config.yaml
hidden_size: 256
head_dim: 64
rope_theta: 10000.0
init: "normal"
init_std_o: 0.0328
weight_decay: 0.1
warmup_steps: 277
batch_tokens: 65536
max_steps: 5600
Each number is 128 + 24 x the weight over its row's rms, rounded and kept within 0 to 255. Layers, rows and columns count from 0. The size above them is the row's rms in percent of the matrix's.

# layer 3 MLP gate, 704x256, rms 0.087, rows 661-703, columns 224-255
size [ 97  98  99  89 104 103 102  97 108  95 103  97 104 103 105  98  97 102 100 104 105  98  99  96  90  90  99  96 100 106 103 103 100  98 100  97 100  97  97  97 101  96 101]
[[140 105 175 130 107  98 120  83 133 163 103 106 141 142 132 137 125 161 181 132 133 138 150 192  99 136  97 106 131 125 137 135]
 [168 155 124 102 113 135 167 105 135 113  94 127 165 152 140 162 138 116 108 102 178  96 124 152 124 137 141 103 125 139 113  90]
 [144 121 114 142 155 110 108 167 125 148 146  93 133 129 162 129 130 113 131  92 154 110 176  77 122 153 110 116 119 126 165 130]
 [129 158 126 154 152  87  96 106 116 130 123 135 119 123 145 152 148 180  94 130 139 112 177 130 157 161 135 151 154 114 172  98]
 [103  96 141 116 120 126  98  84 123 123  89 120 155 120 122  95 144 117 159 137 115 131 109 120 137 144 136 127  98 123 124 129]
 [121 165 157 146  96 139 119 120 120 152 128 111 140 175 167 120 134 138 113 109 160 117 150 151 106 139 147 109 101 155 100 154]
 [135 119 145 108 142  79 109 113 102 191 138 137 150 120 147 136 131 100 132 135 158 132 170 102 121  79 146  95 142 116 132 133]
 [ 88 145 139  63 104  91  85 160 146 123 116 155 149 131 139 132 179 125 145 117 113 115 135 121 101 151 119 126 121 141 164 158]
 [144 144 111  70 185 108 127 147 176 146 102 145 144 128 110 135 143 136 150 145 101 127 104 176  78 117 126  95 138 122  87 150]
 [129 154 117 127 151 112 144 123 135 117 135 120 154 115 143 139  92 156 139 100 161 131 147 138 168 124 156 142 178 105 112 184]
 [124 144 115 134 155 107 108  97 139 138 141 100 144 132 121 171  78 163 133 169 108 131 124 133 202 139 131 122 124 183 132 106]
 [121 131 159 133 155 160 137 136 116 151 124 144 171 143 100  91 128 123 178 157 116 159  99 106 123 148 131 150 158 115 121 108]
 [152 107 177 152 143 152 134 124 144 130 126 136 136 140 130  98 124 126 129 141 134 169 174 113 126 160 158 133 158  96 141 143]
 [135 134 158 144 120 139 118 114 112 117 146 138 137 113 135 111 156 146 117 141 123 118 133 106 103 171 185 132 150 134 199 148]
 [142 145 110 151 112 107 118 119 165 188 128 101 148 150 125 155 144 148 128  98 160 126 160 146 136 171 152 145 130 132 122 152]
 [142 159 141 101 133 133 143 122 116 134  89 104 147 158 176 106 136 147 183 157 174 105 173 101 162 113 119  93  98 118 165 150]
 [182 155 156 116 118 105 188 119 116 153 147 127 127 110 138 163 120 108 104 115 119 104 127 137 130 126 157 124 146 117 144 140]
 [157  82 122 131  92 139 145  83 144 125  96 119 130 144 137  89 146 105 169 125 110 137 180 164 126 131 147 176 161 112 118 157]
 [126 158 149 150 128 147 143 102 189 100 138 114 129 146 134 151 134 147  94 115  70 150 112 132 154 175 129 136 158 147  89  82]
 [122 122  89  97 126 141  88 136 142 166 112 125 160 130 125 142 108 161 127 180 128 130 118  68 138 153 135 140 102 139 147  94]
 [141 120 121  99 164 156 119 166 150  92  82  81 146 127 112 102 106 104 129 187 133 130 129 131 111 123  98 112 172 140 111 151]
 [105 104 139 106 117 127 135 139 141 147 102 125 144 172 159 148 189 161 157 177 112 117 143  76 125 156 164 144 111 108 114 106]
 [110 152 181  87 155 102 125 142 161 145 125 121 148 134 129 102 130 132 100 161 134  76 179 139  80 103 120 158 142 141 110 174]
 [110 146 123  79 146 118 144 130 129 132 153 146 151 123 126 122 133 132 148  99  91  82 118 113 133 134 150  98 123 144 151 139]
 [132 109 123 126 108 126 160 137 142  70 159 122 137 159  76  87 127  95 105 138 167  92 156 173 158 120 143  95 141 121 139 177]
 [130 112 101  77  98 147 134 129  98 149 150 103 148 119 128 117  97 147 117  87 178  90 114 134 192 168 153 124 142 157  95 131]
 [137 124 152  89 123 116 178 134 146 159 102  77 123 127 121 127 164 150 126 140 101 137 124 130 109 145 135 147 163  69  94 121]
 [118 146 160 135 131 108  92 114 110 148  92 148 126 126 125 120 150 120 162 119 123 139 135 118  87 164 131 115 145 123  84 159]
 [118 181 137 125  91 147 144  79 155 130 124  95 130 123 189 120 128 103 121 108 123  84 178 138 166 128 172 164 155 137 146 130]
 [149 137 168  87 134 118 156 164 120 126 112 131 127 149 165 117 150 112 165 137  97 136 140 119 130 137 147 135 130 148 156 118]
 [121 126 131  89 123 140 137 129 105 137 137 115 130 159 158 102 107 123  99 167 156 129  95 123 170 142 128 159 126  95 120 176]
 [159 119  87 167 158  90  84 158 123 175 104 122 158 161 137 158 129 140 134 138 112 139 131 128 133 136 152 124 134 111  87 149]
 [136 121 156 111 107 126 117  66 185 174 103 121 132 159 135 121 151 106 159 122 150 174 120 131 167 139 161  97  94  75  89 183]
 [ 90 139 137 139  91 117 124  92 150 120 130 140 165 165 147  78 118 149  81 109  98 142 144 145 147 113 184  93 121  89 130 131]
 [125  86 105 143 128 105 124 120 150 177 102 145 144 121 128 125 163 129 141 150 110 153 133 136 169 155 122 129 122 128 124 112]
 [157 123 111 119 152 151 123 137 149  94 113 135 167 107 131 106 132 120 170 160 126 121 137 129 120  79 117 155 139 151 143 154]
 [124 128 117 134 118 117 124 130  94 100 125  94 139 163  94 145 153 121 140  94 125 125 155 102 144 115 136  98 137 135 125 122]
 [144 122 128 130 138 152 122 130 136 134 122 178 138 105 126  98 115 137 132 137 122 108 146  95 142 109 140 141 175 116 114 156]
 [158 119 151 145 106 101 122 134  98 116 111 131 189 126 175 134 116  97 182  93 174  83 121 121 139 145 159 107  84 134  98 136]
 [124 107  95  79 107 141  87 116  80 108 136 105 153 167 146 101 119  80 123 126 105 125 106 150 147 175 139 106 133 118 138 116]
 [126 153 159 118 107  81 103 169 164 183 130 137 148 139 143 116 131 100 135 117 116 143 113 171 153 152 124 148 121 100 131 128]
 [115 150 168 114 106 138 144 164 138 116 124  88 111 147 156 110 123 129 142 123 135 125 141 125 143 113 175 151 123 124 135 132]
 [115 122 128 138 104 114 148 138 129 128 116 141 165 159 118 168 134 119 147 116 103 119 119 148 128 131 137 151 152 107 107 145]]
# layer 3 MLP up, 704x256, rms 0.0886, rows 661-703, columns 224-255
size [ 97  95 102  94 112  99 103  98 110  96 102  96 101 104 108  99  92  99  99 105 102 101  97  94  86  91  97 104 103 106 100 104  96  97 103  92 104  95 102  94  98 100  97]
[[142 138 147 127 128  94  77 116  95 135  80 140 149 116 166 117 143 136 122 109 207 166 140 125 102 135 166 146 116 147 110  77]
 [138 142 123  86 146 160 137 128 107 114  91  99 135 118 113 120 139  21 106 143 133 124 125 112 115 124 155 126  83 173 137 113]
 [152 108 134 129 122  93 155 121 164 143 125 129 133 134  98 127  91 128 112 145 148 103 161 166 125 111 127 115  60 147 107 138]
 [205 181 150 151 127 137 139 118 120 101 139 169 117 162 153  88 140 106 119  78 108 148 107  85  84  93 149  98 102  63 125 128]
 [122 123 134 132 136 162 113 120 196 160 138 185 113 121 118 124 105 160 114 136 113 113 106  99 167 136 119 138 118 164 165 148]
 [127 169 149 180  98 131 124 157 155 150 126 148 123 130 149 146 101 154 139 158 125  84 111 103 132  66  92 144 116 159  76 153]
 [128 114 154 122 152 146 137 176 152 106 150 141 146 169 151 105 111 137 112 171 138 141 108 161 155 123 119 117  87 139 189  88]
 [106 139  72 145 113 141 102 123  95 125 155 142 166 126 157 141 148 131 123 106 125 124  94  72 122 136 115  84 126 140  97 136]
 [155 117 139 151 127  90 162 122 140 149 101  99 158 113 166 124 162 134 145 127 157 134 126 141 112 141 127  84  73  83 139 122]
 [121 102 137 151 106 122 142 155 141 118 129 116 141 121 132 165 131 172 100 165 129 130 114 124 113 100 111 121 122 158 167 111]
 [184 128 130 165 113 130 160 133 168 134 147  92  66 110 138 137 109 151 128 109 120 124 150 148 110 170 139 198 150 150 130 107]
 [ 97 152 181 113 152 118 124 122  98 142  75 137 146 128 127 101 160 143 132 151 108 129 145  98 134 156 110  81 123 151 126 111]
 [139 140 139 123 113  70 149 104 162  91 130 126 117 140 125 119 115 125 151  92 102 116 142 171 164 189 120 127 133  94 114 134]
 [121 124 145  92  72 142 128 142 160 159 144 104 108 117 101  96 174 144 123 104 107 114 106 177  82 139 157 164 133 130 194 134]
 [162 147 121 121 128 141 108 105 109 128 147  91 125 117 129 126 129 115 152 146 145 132 135  89 103 113 163 111 105 128 125 133]
 [125 147 133 142 125  93 118 158 124 135 150  73 140  82 110 122 105 116 122 131 134 125 128 186 145 135 112  87  98 175 124 127]
 [116 117 112 149 126 149 116 132 174 167 122 131 164 120 133 140 127 135 124 122 128 118 123 179 130 152 139 145 142 134 162 146]
 [131 135 127  91 131  96 122 138 137 104 134 123 137 146 127 124 128 110 156  91 150 164 146 134 126 163 173  85 159 139 119 141]
 [136 146 103  96 139 129 126 184  86 161 125  78 148 110 156 140 126 127 137 123 134 125 144 164 114 109 128 111 134 125 121 123]
 [170 126 164 146 154 181 124  97 138 121 111 112 109 105 136 131 119 142 165 137  95 145 119  87 126 141 134 130 113  93 117 128]
 [128 144 170 145 119 105 132 105 131 133 143 121 130 131 138 140 128 121 164 108 131 164 131 119  96 139 109 129 118 112  67 128]
 [187 151 159 148  93 153 128 128  95 127 102 111 154 104 108 102 112 118 124  93  66 149 121 153 109 114 127 100 145 147 131 127]
 [130 178 163 104 122 125 115 130 188 118 128 123 116 109 131 141 117 145  80 159 134 121 112 108  89  97 111 136 128 166 139 107]
 [101 138 133  97 120 109  93 155 116 110 154 125 143 132 160 136 142 110 145 104 143 106 133 121 121 126 146 118 142 147 155 100]
 [132 153 144 128 130 138 128 149 111 133 126 117 138 160 138 124 155 152 118 108 142 104 113 167 142 128 158 115 129 115 131 123]
 [124 157  84 122 139 140 118 178  96 114 126 102 160 108 148 173 118  84 150 122 119 137  82 116 142 160 124 112  99 150 141 124]
 [153 153  57 198 136 160 112 139 127 140 104 160 132 130 113 129 123 112 125 117 145 117 103 139 137 163 200 112 109 100  95 104]
 [110 137 138 113 131 124 153 101 139 153 139 125 134 120 149 128 172 142 123 164  99 157 162 143 128 164 165 158 138 200 125 112]
 [131 134 144 150 101 116 189 128 154 119 162 112 144  98 125 134 103 124 131  83  77 141 119 153 151 141 146 153 113 134  99 136]
 [119 125  96 152 118 140 110 134 142 128 166 127 151 134 167 116 140 138 105 137 114 125 117 115 112 158 131 115 141 189 168 102]
 [122 116 127  98  72 102 151 161 115 145 126  75 161 120 129 155 144 111 120 147 122 131 137 110 152  99 141 138  82 147 143 127]
 [ 96 106  71 118 149  88  50 138 128 107 169 165 104 121 107 127 137 118 129 129 159 129 152  97 141 139 141 131 142 118  91 133]
 [ 85 124 181 115 154 146  90 128 120  89 152  93 131 128 136 124 146 138 127 140 112 108 132 117  89 134  94 135 117 125 154 103]
 [146 155 111 199 123 144 151 147 146 123  94  89 110 109 128 118 167 150 114 109 111 161 132 147 133 119 152 154 120 173 112 152]
 [126 128 129 164 142 122 121 121 169 109 155 125 124 130 122 136 129 156 139 128  99 129 123 112 113 158 135 114  87 118 138 124]
 [160 131 116 131 146 125 128 131 137 183  82  71 142  99 196 171 125 129 122 154 121 115 120 131 105 118 114 159 114 100 127 152]
 [155 129 175 118 102  89  81 123 134 132 149 128 114  98 144 126 118 111 118 153 120 157 169 143 120 143 125 170 103 135 104 127]
 [129 156 115 140 107 135  84 129  96 141 150  98 126 158 155 119 128  61 127 100 126  93 140 138 106 129 133 110 122 116  73 153]
 [100 126 130 109 146 123 161 131 125 122 133 144 125 126 127 135 140 114 145 141 112 101 143 145  74 105 119 109 146 103 148  99]
 [123 122 172 120 120 102 148 102 152 120 111 159  93 116  89 132 126 196 156 129 125 143 147 143 127 111 106 168 160 177 108 112]
 [ 92 102  82 153 111 131 113 118 159 148 157 121 137 112 172 100 149 111  98 138 123 123 111 127 155 162 140 178 112 100 162 137]
 [128  99 130 142 142  94 113 154 108 144 172 110 132 133 144 146 166  97  90 125 113  97 134 135 123 134 135 140  79 156 122 111]
 [117 115 171 133 101 127 153  90 125 169 147 146 141 139 116 170 114 126 151 151  97 110 126 115 148 142 150  96 124 117 109 139]]
# layer 3 MLP down (transposed), 704x256, rms 0.0842, rows 661-703, columns 224-255
size [100  97 103  96 104 103 102  98 110  95 104 100 104 104 107  99  95  98 102 104 103  97  96  94  89  91  99 103 101 106 102 101 100 100 104  95 103  96 104  93  99 101  96]
[[ 81 100 102 132 141 124 159 133 121 128 194 138 129  75  77 136  71 165 124  94  90 162 100 139 132 116 106 137 149 125 141 191]
 [122 148 135 141  98 110 123 121 108 104 120 164 153 141 144 123 139 185 111 122 133  89 137 139 107 108 122 121 139 130 153 170]
 [118 104 110 118 117 134 142 168 147 160 150 103 150 126 131 122 117 139  86 140 146 107 116 151 107 168 133  98  82 123 143 123]
 [179 157 130 125 101 137 141  74 154  86 115 160 110 124 121 109 112 122 106 113 140 166 129 117 137 129 155 155 164  98 141 132]
 [120 109 129 162  69 160 135 189 136 153 102 114 132 125 131 131 143 119 148  89 127 117 140 126  95 131 116 116 111 123 137 144]
 [134 130  96  93 100 131 169 149 121 111 101 159 123 174 104 157 128 130 131 131 141 127 132 125 125 103 108 138 147 136 134 175]
 [141 144 108 114 122 109 110 111 134 132 102 179 111 171 124 145 124  98 174 126 157 115 103 131 123 136 151 132 137 127 122 166]
 [116  78 131 165 147 146 134 101 130 140 162 135 118 117 186 103 140 136  84 144 161 150 131 153 128 120 118 148 142 140 135 112]
 [110 124  71 122 114  86 102 151 116 106 117 139 128 116 147 153 157  88 105 184 134 123 101 172 128 144 112 139  95 123 134 141]
 [111 116 129  83 131  98  91 146 150 111 116 105 133 129 124 109 140 137 119  93 114 157 129 109 114 125  71  98  99 127 156 123]
 [144 111  81 124 140 159 105 107 161 149  86 129 153 146 129 105 132 143 163 144 163 144 154 107 111 135 140 148 133 116 103 108]
 [145 104 150 141 128 158 165  99 119 112 154 126 127 115 146 128 146 157 174 141 103  57 139 139 104 148  92 163 115 181 119 114]
 [129 145  96 137 152 187 144 149 147 116 140 177 104 106 109 116 106 150 109 123 122 143 154 120 135 108 121 115 115  98 135 148]
 [117 145  91 143 115 148 106 141 166 137 124  91 118 158 137 133 102 127 115 102 166 109 124 182 151 123  95 125 141 112 100 109]
 [155 150 179  72  89 129 134  88 113 112 149 137  97 132 119 139  76 120  77 104 143 116 139 131 126 148 121  96 124 140 103 137]
 [134 103 144 152 153 162 153 106 181 134 145 154 115  82 122 127 136 137 167 117 133 111 165 128 157 116 133 150 160 133 135 111]
 [112 128  97 120 121 130 126  90 149 113 152 117 129 120  88  98 125 127 147 133 126 118 105 132 155 133 106 115 121  91 134 120]
 [110 132 120 150 140 146 148 127 122 149 103 138 144 127 139 116 143 144 143 164 147 101 118 176  94 122 103 120  59 168 136 128]
 [117 109 141 112 145 171 124 124 120 112 113  96 159 140 117 136 179 153 145 109 110 122  89 136 132 135 148 118 129 129 104 105]
 [114 137 151 147 128 135 167 175 149 145  92  65 115 119 130 164 123 114 132 141  75 127 107 151 166 111  88 106 115 138 124 125]
 [116 139 143  91  88 106 118 133  94 140  86 120 115 119 121  92 131 166 148 113 126 137 130 169 145 173 142  89 102 120 146  99]
 [157 151 101 111 112 168 173 117 151 158 138 138 130 115 130 149 132 122 101 120 122  95 121  70  89 149 113 155 197 127  88 128]
 [142 157  90 111 113  93  85 104 110 108  91 100  94  88 134 123 152 137 126 104 137 160 148 141  91 180 158 140 119 137 161 103]
 [129 121 119 139 135 150 102 108 150 185  89 134 106  86 165 129 177 130  78 129 143 114 134 136 115 143  86 141  84 160 159 125]
 [105 101 127 166 188 143 129  91 139 151 110 147 148 112 112 149 104 142 117 125 138 128 129 151 161 125 135 125 123 100 117  90]
 [125 104 158 123 116 140 128 118  92 147 121 125  89 128 111 142 141 117 136  64 117 132 178 174 151 138 150 146 147 127 102 115]
 [128 135 128 103 143 162 162 112 101 141 152 111 112 132 142 113 121 148 144 123 102 141 117 115 127 128  95 131 146 107 107 156]
 [172 154  74 153 109 143  96  82 119 157 121 140 144 103 147 131 135 126 153 140 159 142  91 107 127 152  93 144 141 156 118 123]
 [106 124  98 109 137 149  94 145 146 119 130 105 119 126 121 120 123 146 141 159  86 137 105  63  98 126 120 136 107 121 154 171]
 [117 144 103 141 153 114 140 133  97 136 123 135  93 163 102  97 120 126 162 124 128 160 153  82 150 146 157 109 103 123 145 148]
 [125 121 148 165 112 149 141 104 157  85 165 174 154 104 126 113 108 132 187 132 105 138 145 125 123  91 136 166 140 128 102 140]
 [122 148 123 103 145  85 149 123 116 121 126 152  93 111 130 172  60 133  89 137 145  98 119 107 166 125 100 144 141 168 159 106]
 [148 118 121 159 160 150 134 150 122 101 124 136 107 115 149 136 105 140  99 125 139 107 139 147 144 151 153 141 155 156 145 130]
 [110 115 128  95  93 141 130 134 134 107  95 140 172 104 126 101 126 121 111 128 114 131 125 154 130 150 109 121 104 127 157 119]
 [108 128 194 103 138 119  81 156 130 144 112 106 119 168 124 146 158 112 105 106 134 113 128 154 154 149 110 105 108 140 165 119]
 [112 139 148 148 141  96 140 114 147 109 174 120 101 145 111 130 118 152 125 135 104 130 136 129 143 123 101 190 114 120 136 139]
 [129 114 169 104 125 120 112 116 121 107 145 113 159 134  94 126 121 166 150 143 126 156 119 102 142 132 133 152  90 121 114 138]
 [131 126 198 154 163 149 144 105 121 122 129 125 135 120  83 128 109 134 108 145 133 174 122 118 130 135 114  99 134 132 198 165]
 [106 114 128 130 145 159 128 158 123 127 133 104 119 119 144 125 147 146 125 112 161 117 124 110 136  93 158 106 109 123 163  99]
 [117 123 100 126 127 109 146 153 111 111 129 123 121 146 166 157  87 152 127  99 158 132 116 146 102 131 158 117 129 170 126 157]
 [151 124  99 185 138 172 128 169  75 105  95 160 152 117 150 154 136 118 154 145 164 167 147 136 147 117 100  94 156 156 162 133]
 [135 154 113 158 103 156  98 117  80 103 139 115 121 124 132 156 135 151 143 168 147 116  78 106 156 103 115 136 102 144 129 103]
 [127 147  84 156 124 139 163 101 180 145 144 108 100 133 163 123 135 154 161 126 119 157 132 146 120 139 138 126  78 135  91 110]]